{"n_layer": 22, "n_kv_head": 2, "d_mlp": 768, "norm_place": "pre", "attn_scale": 0.0884, "parallel_block": true, "init_std_qkv": 0.0276, "init_std_o": 0.0, "beta1": 0.9, "lr_head": 0.00339, "schedule": "wsd", "final_lr_fraction": 0.05, "steps": 8653}
Each number is 128 + 24 x the weight over the matrix's rms, rounded and kept within 0 to 255. Layers, rows and columns count from 0.

# layer 9 MLP up, 768x256, rms 0.0685, rows 260-364, columns 128-191
[[111 116 107  81 127 104 132 102 130 153  82 107  94 107 145 136 170 163 123 116 155 127 119 143 116 116 126 145 131 115 118 183  91  94  99 101 154 135 164 124 142 133 119 121 105  95 155 111 129 138 114 143 133 132 144 162 151 107  81 131 147 135 140 159]
 [138 135 131  79 128 140 137 109 128 130  98 109 129  99 137 144 219 123 105 161 122 102 144 140 131 106 113 127 125 142 107 149  99  86 127 100 153 139 109 158  96 131 107 124 137 115 126 121 133 145  90 163 177 141 158 154 145 149 159 153 130 130 135 129]
 [100  98 127 127 149 147 138  86 130 145 126 139 138 113 102 133  95 131 119 138  71 155 124 145 138 123  93 108 152 126 138 153 114 105 131 116 121 160 142 116 103 130 104  87 142 114 150 132 128 123 108  47 146 122 186  76 101 188 120 116 125 143 128 121]
 [110 100 132 110 146 140 157  98 126 130 115 166 115 102 135 110 132 152 119 118 130 144 121 137 122  80 130 135 118 118  94 169  99 118  90 139 165 121 118 150  77 134 100 128 149  91 138 135 125 146 132 126 133 146 146  94 140 120 104 134 129 126 155 118]
 [125 152 139 152 119 132  66 105 146 154 130 120 101 112 156 128 152 143 112 105 160 143 103 136 156 117 129 109  96 135 115 103 151 128 154 140 122 152 120  94  90 132 136 122  99 103 170 117 127 132 169 116 104 137 134 129 109 125 136 188 142 148  96 145]
 [146 119 113 148 129 179 114  51 137 158 134 131 128  85 118  73 171 139 116 151 124 139 152 118 136  74 125 143 156 135 104 153  92 109  95 129  92 128 117 120 101 158 117 114 137 147 139 147 134 159 133 167 120 135 176 146 145 124 129 155  88 148 125  97]
 [141 122 114 150 136  85 131  61 152 150 138 109 107 137 165  99 147 119 141 160 106 154 136 105 138 115  84 122 114  86 131 214 126 138 131 136 104 165 132 142 118 144 103 139 137 108 150 128 118 162 153 109 122 116 146 147 102 134 125  87 109 136 147 101]
 [118 100 118 101 117 142 121 115 121  80 125 101 152 116 141 129 136 130 123 141 111 117 140 120 170 128  94 133 164 155 100 117 148 104 141 133 134 124 139  91 135 108 102  93 128 108 114 106 131 124  90 150 112 127 127 135 140 157 144 160 136 134 117 111]
 [119 136 109 123 139 118 153 100 126  94 103 110 126 143 121 107 148 105 144 138 162  81 105 147 102 104 133 125 153 137 102 147 116  98 124 156 150 135 137 159 129 108  91 127 114 135 126 121 135 123 141 108  88 109  96 116 112 139 154 117 107 178 113  91]
 [109 160  83 137  79 162  67 106 149 105 118 126 127 100 112 140 117 142 135  99 153  62 147 131 129  87 116 133 143 169 127 141 123 105 115 130 123 108 149 156  81 128 123 110 121 136  86 152 114 127 151 125 150 167 130 128 186 153  94 167 137 163 127 117]
 [115 124 115 163  95 115 124 127  92 144 144 128 115 131 148 112  92 142 153 164 115  61 147 123 134 126 102 141 137 165 169  92 145  89 133 128 133 138 155 148 161 151 114 137 133 122 110 175 129 120 130  98 169 142  88  90 114 144 145 115 119 150 143 111]
 [ 99 123  82 151 105 121 115 145 148 149 136 112 133 156 146 158 132 133 136 151 138 102  88 157 143  88 105 138 112 136 133 130 139 139 142  99 111 121 180 117 122 188 147 130 120 113 121  75 129 100 104 107 151 160 112 113  75 159  86 106  80  90 152  69]
 [137 106 146 132 121 121 120 111 165 143 151 102 116 150 130  99 113 116 132 191 118 114 112 111 134 106 106 108 131 127 140 126 162 127 127 126 134 160 108 101  87 136 122 135 120 160 116 116 125 150 130 101 110 122 142 122 134 145  97  82 119 162  94 104]
 [120 107 125 143 114 109 116 119 127 111 111 135 131 115 138 144 148  89 128 144 135 177 176 101 151 150 126 146  96 113 140 153 114 120 148 146 130 179  93  90  96 112 142  99 116 112 102 134  79 124  89 127 165 154 157 135 145 144 115 140 127 128 169 116]
 [ 90 130 110 137 100 113 130 125 162 104 139 147 144 132 100  91  89 140 154 154 121 144 114 119 140 134  73 114 109 143 161 103 109 108 150 109 120 120 152 149 159 153 126 134 136 150  83 128  99 112 105  84 125 115  97 109 142 158 128 109 116 122 136  95]
 [ 92 121  79  71 108 133 129 117 115 115  94 140 142  93 143 105 146 169 109 135 111 119  93 132 178 102  94 113 106 139 115 138 123 126  76 237 148 109 127 104  86 130 142 119 135 134 139 123 117 143 108 112 131 120 125 110 119 131 139 145 126 140  98 129]
 [120 156  98 162 108  81 108 150 104 117  97  99 107 126  88 115  97 148 111 126 157 160 156  95 143 137 116 128  92 144 120 130 154 150 133 171 113 126 126 123 127 171 110  73 104 143 156 116 107 143 189 111 148 119 128 112 151 152 111 135 110 137 108 140]
 [131 133 112 111 104 140 123 122 146 125 129 118 110  96 108  93 111 129 100 122 176  95 141 140 132 133 120 119 115 112  94 115 133 118 146 150 153 117 171 165  73 148 109 156  85  59 102 101 139 137 182 111 125 104 168 158 146 171 139 155 134 179 138  93]
 [ 88 119  78 140 121  98  96 131 130  97 143 118 124 158 117  94 112 170 133 139 124 163 122 150  94 120 117  97  99 123 133 123 120 155 149  94 118 126 120 131 135 107 131  93 144 142 150 121 134 145 128  90 164 132 142 164  54 157 132 140 114 128 135 142]
 [126 142 118 151 139  51 117 121 128 124 116 131 101 141 137 116 142 120 116 158  89 101 120 109 133 137  82 113 109 133 159 148  95  85 105 144 106 111 142 129 153 126 122 129 148 144 153 100 119 120 140 126 134  91 118 128  98 128 159  84 135 106 175 112]
 [119 148 106  89 119  64 128 117  95 147 112 146  91 145 179  85 135 159  73 123 156 110 117 125 129 128 114 152 135 122  72 146 171  90 145 155  92 152 101  95 130 117 135 111 154 121 154 147 110  84 106 121 112 112 135 134 124 110 141  74 121 124 118 109]
 [159  89 143 132  92 117 136 113 145 133  94 131 170 100 191 128 156 151 115 131 143 118 133 153 167 114 125  63 108 120  90 129 115  92 124 110 144 128 138  98  95 129 116  98 132 101 134  91 127 119  99  97 118 146 150 142 150 132  84 136  93 169 140 138]
 [130 128 124 110  86 102  83  79  99 123 114 116  72 143  83 123 129 145 120 148  70 107  99 152 116 130 153 151 116  75 123 161 132 148 127 123 114 120 122 124 140 188 115 144 133 134 160 117 107 110 121  63  86  98 126 122  96 170  99 140 148 158 140  78]
 [110 104 127  62 115 115 127 127 117 138 112 125  96 115 144 106 145 120 134 148  88 122 145 154 148  77 110 120 108  86 119 155 107 124  81 138 141 184 130 163 138 119  64 120 119 116 175  93 117 145 172  77 100 141 112  93 144 191 140 107  97 131 183 114]
 [ 96 116  65 137 106 145  79 121 176 149 141 106  93 169 110  68 130  96 115 149 108 136 130  90 173 111  94 113 127 108 126 109 167 112 105 115 147 130  89 110  97 117 123 130 102 150  90 151 132 142 138 132  82 132 107  99  78 147  53 112 143 137 166 125]
 [ 87 132 119 145 140  76  96 130 162 152 149 135 106 156 130 101 152 164  64 141 122 167 132 152 142 139 120 143 119 115 145 132 148  91 173 141 198  98 152 158 103 131 113 113 143 145 122 130 122  61 139 128 166 112 119 119  74 172 149 103 103 130 124 154]
 [112 122 111  92 122 103 141 102 180 142  99 116 165 119 164 139 146 135 116 159 105 128 124 143 118 129 105 135 145 136 141 184 130 121 145 141 128 160 111 129 148 130 141 134 122 141 132 123  92 108 113  88 124 153 133 108  88 137 112 107 128 131 136 138]
 [126 117 124 148  89 123 124 147 129 131 161 103 139  90 124 125 129 158 123 151 137 135 138 177 105 131 103 142 137 114  98 135 118 104 151 158 108 117 151 105 115 160 105  95 125 165 169  90 116 118 147  84 154 119 129 104 103 179  99 156  96 154 126 103]
 [125 151 134 115 123 164 115 143 130 133  84 116 142 101 146 127 137 138 106 126 161 140 105 148 135 136 112 133 134 170 129 177 140 111 137 113 118 141  91 144 133 152 117 116 137 127 127 132 139 106 158 144  84 151 104 145 140 123 118 142 131 143 141 138]
 [146 150 135 127 100 119 146  82 114 127 128 149 102  90 116 107 171 106 112 135 121 103 127 134 152 117 110 154  73 134 136 100  71 125 104 144  94 140 133 114 104 115 139  71 168 105 157 112 136 131 136 141 131 104 145 135 119 177 179 103 147 100 156 112]
 [109 117 133  57 124  87 143 139 140 121  81  93 137 113 106 114 113 136 109 139  95 126 157 129 132 123 124 138 103 142 145 155 152 112 147  96 136 128 113 108 138 138 126 148 139 119 150 161 142 105 186  71 131 144 112  88 121 126  83  65 118 135 138 129]
 [108 101 120 109  92 170  88 129 112 131 109 111 128 157 147 107 168 126 130 114 144  88  88 132 158 137 133 106 136 130 104 126 129  98  98 152 121 132 122 138 133 108 137 123 124 113 133 149 120 127 174 160 121 133 143 161 142 146 160 120 160 158 105 123]
 [148 129  94 122  95 134 124 127 153 171 130 102 142 148 112 137 144 150 143 129 114 118 127  96 111 155  71 140 118 121  95 112 108 124 111 126 145 143  79 116 107  97  75 118 137  99 119  86 109 132 149 177 125 131 121 136 178 118 125 137  52 126 136 142]
 [126 162 111 140  97 157 132 127 151 118 120  99 125 122 129 111 153 118 125 126 157  47 123 146 121 140 118 134 147 139 137 113 104 108 103 133  91 133 163 132 105 109  85  98 112 117 142 155 134 151 174 134  96 107 104 155 135 150 113 123  97 156 178 115]
 [118 109 111 127 149 138 135  94 144 162 129 106 123 116 137 134 151 124 122 146 111 103 137 152 124 109 113 166 115 145 120 107 140 128 119  65 117 150 117 163  95 127 120  93 167 152 139 101 112 112 128 161 117 115 117 116 137 157 126 162 142 101 112 139]
 [139  92 128  79  50 154 134  64 157 111 106 129 163 122 130 121 153 152 121 153 146 103  75 152 136 138 120  79 158 160  88 144 126 123 124 105 145 139 125  99 133 114  90  88 111 126 144 142 133 117 103 147 124 143 174 128 147 141 140 164 120 143 134 115]
 [168 134 135 121 124 115 120 123 167 125 103 108 121 123 165  96 179 153 138 130 118 104 151 141  97 131 112  86 127 123 117 144 123 113 147 199  89 114 130  99 149 182 110 104 101 132 141 132 122 128 126 108  98 145 152 126 107 146  66  78  87 125 115 157]
 [119 109 110 112 158 136 126  75 162 138 145  77 126 121 117  83 123 131 138 119 180 167 116  67 133 107 125 108  78 178  99 155 103 150 119 125 131 121 156 125 130 124 137 108 129 120 116 102 153 115 119  81 112  89 119  94  98 115 104  76  92 142 135 127]
 [127 126 126 117 122 102 139  98 168 143 129 133 150 144  93 122 137 150 106 130  91 139 122 108 160 104  95 142 130 176 125 127 151 129 132 119 139 131 152 117 112 167 133 123 130 116 120 149 110 125 140  97 132 168 117 109 157 163 114 139  81 109 157 132]
 [ 96 111  87 164  72 109 123 133 164 137 113 132  87 126  74 150  61 146 141 159 162 143 144  84 137 112 107 149 144 169 135  93 150 142 159 161 128 136 162 140 106 165 111 126  80 127  93 107  98 113  96 122 122 144 119  74 139 124 148  71  89 111 140  87]
 [136 117 112  70 120 107 103 118 142 154  93 128 111 149 157 117 153 105 114 136 126  82 149 104 124 100 120 154 113 102 131 122 175 109 128 189 120 133  96 106  91 116 100 150 100 128  99 156 120 115 116  74 165 124 133 141  69 146  95 134  92 135 129 105]
 [ 87 112 108 156 135 168 128 120 139 120 154  83 109 140 111 112 138 151 124 131 126 126 138 104 119 151 127 125 134  98  74 141 113  94 110 100 129 127 113 126 114 159 116  71  83 149 112 123 109 107 139  62 153 112 114 173  89 133  89 102  74 154 140  82]
 [100  98 115 109  97  99 114 119 138 152 117 137 115 136 111 124 157 161 127 149 126 115 121 124 124  70 101 116 145 143 126 140 163 130 143 121 144 161 125 145 103 123 107 126 120 114 173 118 103 100 120 107 158 130 149 118 112 165 117 134 105 121 133 112]
 [133 109 115  83  87 144 111 103 143 127 128 133 145 120 143 143 113 151 101 152 125 111 151 113 154 118 126 142 139 118 154 134 129  91 129 135 107 156 128  83 129 147  79 100 133 114 132 140 114 132 110 130 116 125 138  83 158 155 155  69 108 110 181 113]
 [111 145 141 132 130 137  97 133 121 150  77 126 136  94 162 151 107 124 117 114 100 173 143 127 137 150 137 127 111 135 125 152 151 124 138  82 146 131  98 127 143 160 145  96 123 124 101 136 140  80 150 106 107 156 205  96 137 173 111 138 123 127 135 117]
 [129 124 131 110  92 122 104 135 159 150 138 119  99 122 120  84 125 107 118 166 163  81 117 131 128 108 111 136 114  96 143 128 128 140 159 115 124 115 140 111  77 155 114 141 137 145 131 123 102 127 187 135 137 114 150 142 155 135 108 147 130 121 124 105]
 [110 152  87 162  89 116 153 117 139 126 142 127 118 147  96  97 160 125 154 147 137 170 160 125 108 115 122 133 141 145 126 162 129  98  88 170 121 146 138  79 145 173  94 154 155 137 179 108 125 151 158 107 126  82 147 151 126 150 133 105  75 131 136  85]
 [108 124 109 118  84 144 101  95 132 130  94  99 155  91 125 176  79  92 107 143  97 168 119 122 155 111 113  86 161 124 126 146 118 150 103  87 130 120 125 124 181 173 126  81 106 104 151 115  96 150 174 140 118 149 160 125 121 144  84 140  93 114 134 152]
 [120 120 115 116 131 130  93 117 141 162 106 128 164 149 142 155 118  91 128 115 128 139 109 124 116 146 139 107 122 108 107 162 151 110 150 113 119 157  94 168 136 138 113  47  91  93 107 147  88 110 136 158 112 156 144 148 139 122 136 120 146 115 147 135]
 [136 111  92 164 122 122 101 140 152 132 121 110 116 103 129 149 112  92 156 132 143 135 133  64 126 110 119 100 143 135 115 159  96 141  78 112 166 149 135 123 107 154 128 104  47 124 118  97  97  99 141 107 125 143 148 146 184 155 140 149 131  85 152 109]
 [124 172 150 129 119  79 135 132  95 123 101 133 145  99 129 123  86  95  93 158 115 173 159  90 141 130  73 123 145 127 164 123 128 118 139  99 142 124 134  90 114 165 114 133 159 121 160  96 142  67  96  81 144 135  89 132  86 141 105 121 110 145 132 112]
 [144 168 125 116  95 128 111  94 120 121 117  98 170  87 146 159 126 137 133 121 142 111  77 118 144 129 103 107 127 133  65 138 127 121  90 113 103 132 114 107 122 118 110 104 130 141 131  95 113 115 150 118 106 158 127 127 181 140 156 160 133 136 136 138]
 [113 112 137 104 119 119 116 112 143 156 125 131 154  63 166 154 133 130 147 131 107 149 157 148 139 113 130 116 161 122 102 120 105 128  69 144 118 120 113 124  94 147 134 123 148 153 137 169 125 135 162 152 128 141 137 150 155 145 143 153 149 110 143  92]
 [ 84 157 128 139 130 127 131  92 129 163  92 148 134  99 161 108 165 144 169 128 109 141 142 129 143 126  90 113 126  87 107 152 151 111 131 112 139 139 144 127  86 148 125  99 162 119 115 124 127 128  90 116 150 108 132 138 113 169 148 139 112  95 161 130]
 [148 110 115  90 122  87 126 118 155 167  98 130 100 122 139 112 100 162 128 117 147 106 123 141 133 127 111 102 153 115 136 107 157  81 158  96 204 132 160 128  97 160 143 110 155  93  96 126 129  86 156 119 138 141 122  92 140 111 133 121 118 134 189 127]
 [ 99 112 105 123 139 132 116 107 149 135 135 118 128 133 121  84 115 127 134 151 139 127  91 132 131 119 122 106 136 184 133 194 135 120 127 155 113 177 113 136 119 158 129  91 116 143 121 120  89 112 131 106 145 117 108 116 108 152 113 139 102  79 115 142]
 [111 159 110 135 134 182  63 138 143 148 128 140 107 170 152 118 128 182 103 163 111 124 102 150  95 121 128 125  85 112 121 106 113 124 161 103 137 130  85 138 120 115 116 126 154 151 143 111 155 121 118 135 114 102 132 142 137 175 128 115 102 130 135  82]
 [119 137 140 109 157 120 108 105 125 157 137  92 100 108 146 113 168 122 124 161 173 118 100 155 139 124  64 111  95 115 113 141 161 144 116 150 117 107 126 144 117 148  80  94 122 146 149 126 143 143 131 146  85 128 110 145  99 118 132 114 140 129 169 118]
 [108  76 113 133 117 119 140 141 171 100 170 136  93 116 129  79 139 139 120 132  96  91 127  91  92 121 131 125 134  95 124 136 102 126 120 122 167 130 149 145 106 135 113 143 119 140 144 171 101 167 140  83 143  98  93  89 132 152 122  85 119 123 116 111]
 [140 126 104 117 101  55  80 122 152 128 119 113 124 124 146 101 155 137  91 117  99 133 154  79 137 148 106 170 130 138  99 136 155 165  85 111 150 160 107 153 149 135 115 113 122 131 167 114 104 139 140 120 130 123 171 161 114 152 112 115 100 137 149  85]
 [147 122 128 115 132 113 138 141 108 127 130 127 134 103 139 131 133  96 102 154 164  86 123 125 138 136 102 151  82 131 129 141  98 128  85 138 154 151 113 138  99 119  96 137 120  81 170 131  81 111 155 119 102  88 127  95 155 128 108 157 114 172 159 121]
 [146 124 133 133 112 144 121 117 144 132  96 165 114 118 129 113 156 127 139 153 140 102 180  88  95 136 113 163 137 132 111 124 113 121 136 127 123 146 148 125 106 110 129  92  93 111 119 177 111 144 114 145 173 134 144 100 163 135 135 155 131  81 139 105]
 [114  93  98 122 124 118 124 107 104  88 103 124  98  92 128  75 140 150 157 125 154 151 116 155 111 137 124 143 128 149 101 105 157  98 113 115 151 102 113 138  65 166 100 130  61 142  94  79 119 121  89 155 108 132 137 128 144 140 147 162 121 137 122 107]
 [142  83 154 101 122 159 115 137 125 139  82 135 132 100 144 129  96 126  86 116 114 157 132 197 130 121 136 111 121 133  79 173 162 125 117  82 113 142 136 120 103 131 147 133 149 128 105 138 139 115 171  82 106 170 161  81 155 152 105 139 116 111 145 133]
 [ 91 137 107 103 121 101 123 136 102 155 106 124 131 112 121 102 130 152 134 129 145 175 140  96 138 105 143 150 119 159 125 164 118 103  80 143 142 104 129 121  78 122  89 166  86 138 124 134 112 115 158 117 152 112 172 142 147 130  92 138  93 149 147  91]
 [130  89 114  92 114 100  82  88 143 170 115 100 151 160 193 140 112 117 115 153 141 101 191 121 144 136 119 136 119  85 137 105 148 123 139 101 160 173 127 102 152 122 129 127 149 134  86 102 117 110 127 119 186 125 100 100 104 141 136  72 172 120 167 119]
 [131 103 116 120 106 147  88 107 100 160 128 122 134 104 159  98 144 149 116 125 134 152 144 157 153  66 100 105  99 138 135 169 119  84  52  98 140 118 101 126  87 183 115 146 124 105 140 145 133 114  91 110 118 132 137 155 150 112 102 118 129 119 136 130]
 [120 133 132  76 142 149 117 114 113  94 110 120 117 159 141 142 115 132 126 131 151 116 110 139 145 143 125 113 118 157 120 139 127 106 129 138 136 113 111 138 107 112 109  99 140 116 128 101 104 145 168 168 113  89 153  96 184 136 122 138 155 137 109  96]
 [122 154 127 132 125 130  94  81 125 138  84  84 147  99 169 113 128 139  87 129 130 134 100 124 160 113 117 156 129 114 117 155 104  86 139 113  98 121  87 122  88 150 119  60 196 140 118 140 110 106 130 154 151 156 143 129 119 152 124 127 120 145 159 135]
 [123  96  93  93  96 121 131  61 180 129  97 108  76 141 166 144 201 148  99 125 144  89 124 102 135 119 106 101 148 132 160 138 128 117  92 145 175 122 147 112 121 132 104  96 156 101 109 110 115 135  77 155  89 139  98 115 141 102  75 151 152 139 168 141]
 [141  96 117  85 133 140 137 132 134 119 138 130 152 144 138 147 112  88 132 108 113  97 120 128 164 146  90 132  90 125 102 121 125  99 147 122 131 112 120 133 126 117  67  89  85 107 139 149 124 126 165 121  88 134  98 131 133 155 125 133 160 134 193  96]
 [141 161 119 150 130  71 110 123 156 154  95  74 129 113 126  68 139 151  99 138 163 110 117  59 135 124 100 130 106 154 135 135 179 127 141 165 113 138  92 118 134 158 100  99  85 141 102 117 120 150 101  93 149  91 181 128 144 115 158 101  95 125  97  91]
 [113 111 121 131 104  65 127 152 148 138 156 142 120 117 131 132  99 149 129 186 108 126 118 114 111  81 145 110 141 147 108 130 132  99 142  99 128 144 132 129 123 147 132 142 128 177 154 144 149 144 138  69 139 131  87  99 107 172 140  60  85 101 162 120]
 [ 77 125  96 138 107 169 117 111 157 142 122  83 107 141 130 120 165 167 128 150 147 110 146  96 145 100 132 158 142 146  78 114 156 100 131 123 145 133 132 131  95 173 126  85 108 111 127  92 122  99 109 143 149 117 127 172  80 129 100  78 103 161 129 127]
 [146  99  81  99  97 140  73 129 127 117 159 131 149  92 132 113 137 140 126 141  73  76 132 135 114 124 101 134 114 118 101 150 130 103  93 161 142 167 149 147 117 128 129  95 109 133 133 104 129 143 118 150 142 120 142 124 162 129 166 186 123 112 129 106]
 [123 118 117 147 144 155 145 130 139 126 153 107 115 100 116 119 123 116 142 148 164  89 146 117  99 129  90 155 166 158  95 135  97 115  63 128 139 111 154 145  83 153  73 123 118  98 130 111 108 148 172 147 130 118 190 113 135 120 124 123 125 115 172 116]
 [175 155 136 127 121 115 124 114 117 108 122 129 106 107 122 161 149 125 114 126 135 131 121 131 156 146  96 122  68  90 115 126 138 152 120 150 135 130 116 121 152  90  96 105 140 138 138  93 133 159  99 145  78 171 130 110 127 144  99 138 161 157 128 150]
 [130 100 113 130 107 145 144 131 162 144 126 140 134 132 157 135 120 114  94 107 155  77 131 122 146 129 110 112 129 140 127 152 127  78 149 104 143 129 138 132 124 178 139 108 126 164 118 162 102 119 124 134 142  93 115 125 132 109 131 143 115 101 145  91]
 [135 146  80 120 122 105 129  55 149 116  99 124 132 122 129 110 158 141 136 166 107 130 144  98 141 105 102 158 131 147 100 128 134 106 136 119 130 145 124 142  89 153 144 132 139 113 148 122  97 128 134 117 140 145 124 137 133 119 125 107 135  91 187 134]
 [109 103  99 101 134 121 138  95 136 131 131 137 150 114 117 112 128 128 134 169 158 112 135 125 108  95  81 126 123 168 146 151 135 109 121 127 102 126 128 118 149 128 143 130 117 116 145 115 128 106 133 130 109 129 148 126 105 127 138 126 113 121 137 118]
 [104 133 113 107 131 127 119 104 161 145 108 121 143 145 138  87 156 130 120 139 138 133 123 138 141 104 120 143  98 120  80 144 136 160 114 140 117 173 143 147  70  99 131 120 138 121 148 144 100 129 148 107 155 115 124 108 108 123 103  95 122 131 139 127]
 [125 118  95  84 127 101 115 139 127 144 122 117 146 125 128 123 153 114 135 147 146 100 143 161 125  99 108 127 122 165 174 147 135  91 104 129 126 149 112 146 122 127 110 142 126 125 122 134 113 101 139 126 126 143 191 129 141 151 138 151 111 118 166  83]
 [121  89  88 172 115  99 111 134 114 110 107 108 131 135 137 117 114 150 130 131 124 121 125 129 100 159 103 116 124 119 103 117 114 130 106 110 199 121 170 117 139 166 111 106 106 119 111  81 127 125  80 162 157 117 123 153 136 132 162 114 145 107 147 135]
 [108 151 123  79 130 125 137 144 119 118 150 151 131 133 154 103 114 128 119 157 115  59 155 147 106 112  94 138 112 115 129 154 108  80 119 101 126 141 137 152 128 124  93 113 135 122 158 156  92 111 151 108  71  95 147  92 141 121 112 135 113 144 163  83]
 [ 92 154 133 154 112 160 123 106 139 129 119 100 152 114 146 111  81 165 113 127 150 129 103 117  94 122 134 153 128 149 101 111 143 124 127  77 154 157  87 127  86 144 151 137 124 122 124 105 147 119 134  97 125 132 111 135 156 106 138 148 105 128 105 127]
 [124 156 116 142 129 152 135 113 114 127 122 146 158 129 125 129 173 116 139 114 129 108 157 132 111 122  81 116 141 109  80 116 133 143  95 141 152 166 143 132 108 143 111 141 102 109  84 139 128 156 122 135 119 126 147 124  68 191 109 103 141 156 120 135]
 [142 172 130 104  85 161  99  65 136 166 142 123 115 129 153 125 213 135 120 154 103 103 118 165 197  97 106 154 151 131 145 130 143 136  99 146 150 158 106 106  95 144 143  93 162 138 145 133 125 139 119 137 141 107 115 111 128 110 125 139 156 130 131 123]
 [113 174 110 152 125 169  78 105 140 172 171  70  93 116 152 108 176 144 133 138 122 102 151 121 145 112 142 145  80 185 117 131 127 107  72 141 114 149 109 179 124 136 158  91 163  91  92 102 141 117 113 149 151 170 105 138 117 133 141 136 120 159 117 128]
 [ 97 135  99  89  77 186  97 116 154 107 133 140 100  79 123 144 141 158 148 101 131 112 145 180  94  77  95 118 108 115 108 152 135 135 113 126 109 148 152 149 129 100  93 104  94 109 104 125 147 124 127 150 116 125 126  96 162 142 147 161 149 146 137  73]
 [140 135 107  93 145 127  87  89 133 125 114  90 141 103  95 138 185 146 145 182 151 146 117 124 143 114 130 106 117 136  97 129  91 101 104 136 147  90  93 157  59 116  95 116 122 127 114 118 124 129 111 160 119 172 160 174 151 130 109 133  90 146 106 117]
 [120 120 114 109 131 172 124 124 123 157 127 140 141 129 146 124 113 119 104 117 101 112 141 116 146 125 150 137 116 117  92 148 113  88  82 114 128 120 180 124 129 131 114 121 109 140 166 150 102 122 130 140 129 144 157 180 143 155 112 161 119 158 142  80]
 [143 115 130  90 145 130  87 118 142 131  87 137 146 126 183 105 135 141 124 112 139 129 177 153 120 114 111 125 110 120 135 131 113 106 110 139 147 144 131 163  96 111 131 146 131 102 137 109 101 125 111 140 127  70 173 111 122 137 136 165 135 110 127 109]
 [105 130 119 151  77 106 143 126 185 165 118 101 153 131 165 145  92 122 118 130 136 132 104 143 133 141  97 113 107 143  93 129 124  92 127 132 104 128 125 177 115 135 142 125 136 105 117  88 139 137  98 133 167 124 163 117 147 151 116 101 101 109 166  99]
 [104 126 117  89  97 128  73 119 172 125 114 116 106  97 112 134 140 146  72 149 141  83 131 148 116 141 127 139 145 131  89  93 108 115 103 133 166 112 149 141 137 149 136 133  83 118 102 127 113  91 115 125 109 140 155 125 155 102  89 164 122 123 148  85]
 [ 98  83  94 111 107 107 139 121 151 188 143  89 130 153 144 103 106 151 137 118  96 129 126 127 127 113  68 130 115 110 121 118 146 107  97  88 110 110 109 147 105 171 133 151 131 168 116 121 143 114 150 109 138 128  95 147 129 148 128 129  98 125 116 111]
 [ 93 116  93 127 136 109  79 107 150 157 108  66 133 121 111 103 107 172 161 131 121 149 102  85 155 116 145 122 140 112  99 173 178 105  86  85 138 127 119 111 117 172 126 100 122 169 121 117 132 100  92  89 136 163  72 114 106 144 125 101  73  84 142 133]
 [111 141 119 108 117 120 154 122 143 126  84 136 173 119 129  79 128 155 130 141 138 118 137 126 139 132  87 109 128 130 153 175 127 107 135 123 127 130 124 119 108 171 116  79  81 125 132 113 122 126 151 104 121 125 126 117 106 122  91 115  92 110 158 136]
 [130 129 116 122 118 123 143 120 125 129 171 155  92 146 137  80 138 157 126 139 105  94 114 119 117 104 125 150 146 143 170 145 113 118  82  72 126 120 154 130 133 132 148 130 118 110 168 155 124 153 180 101 138 140 139 134 127 151 149  84 132 136 118 129]
 [108 148 141  95 120 157 123 100 137 131 120 108 143 126 176 142 168 125 167 113 139  95  84 123 123 106 101 121 109 127  89 118 150 128  93  93 124 121 104 139 124 166 132 108 157 113 109 121  95 132 131 139 135 138 148 129 123 113 127 104 145 101 121 133]
 [122 111  93  94 135  86 130 101 192 152 180 124 119 139 137  96 176 147 120 147 167 110 178 131 101  59 129 168 139 144  90 136 133 104 119 170 124 140 126 126 154 133 113 146  77 119 118 117  73  88 108 160 166 156 126 113  70 108 119 101  84 125 184 136]
 [ 77 121  98 139 105 121 121 146 191 166 104  97  78 134 121 165 100 131 107 144 142  68 126 102 116 130 116 147 152 101  63  93 164 130 131 130 139 141 172 129  98 141 134 119  86 141  98 109 127 146 148 105 121 138 121 110 157 134 106 137  93 112 143 113]
 [111 136 101 108 124 151 110 118 164 159 132  89 143 156 106 101 135 191 114 146  93 115 123 123 101 107  93 164 161 119 104 116 147 126 145 128 108 142 171 110 141 162 127 136 163 137 127 142  90 104 138 126 151 142 130  64 120 184  70 142 119 105 114 126]
 [121  85 131  91  90  99 124 121 140  86 140 110 133 158 126 109 135 101  57 176 109 137 151 130 138 105 145 128 134 128 161 131 142 107 127 141 182 145 132 110 156 141  98 113 131 131 130 174 109 164 137  81 156  97 166 114 149 164  96 116 104 114 150 113]
 [ 98 134 107  95 107 109 128 104 155 162  99 102 140 129 181  91 110 115 110 130 159 115 138 140 158  76  98  86 125 107 104 148 135 110 116 119 147 126 144 131 129 152 113 124 112 106 119 134 126  89 121 115 134 120 186 103 124 140 112 137  76  98 136 108]
 [ 81  96  99 108  85 134 135  91 164 165 124 105 160 159 128 162  93  84 149 134  98 114 102 104 139 107 104 123 126 131  96 122 126 141 124  99 148 131 152 141 127 133 154  79 121 130 116 144 127 146 146 111 169 118 136 124 108 155 140 124 127 107 142 118]]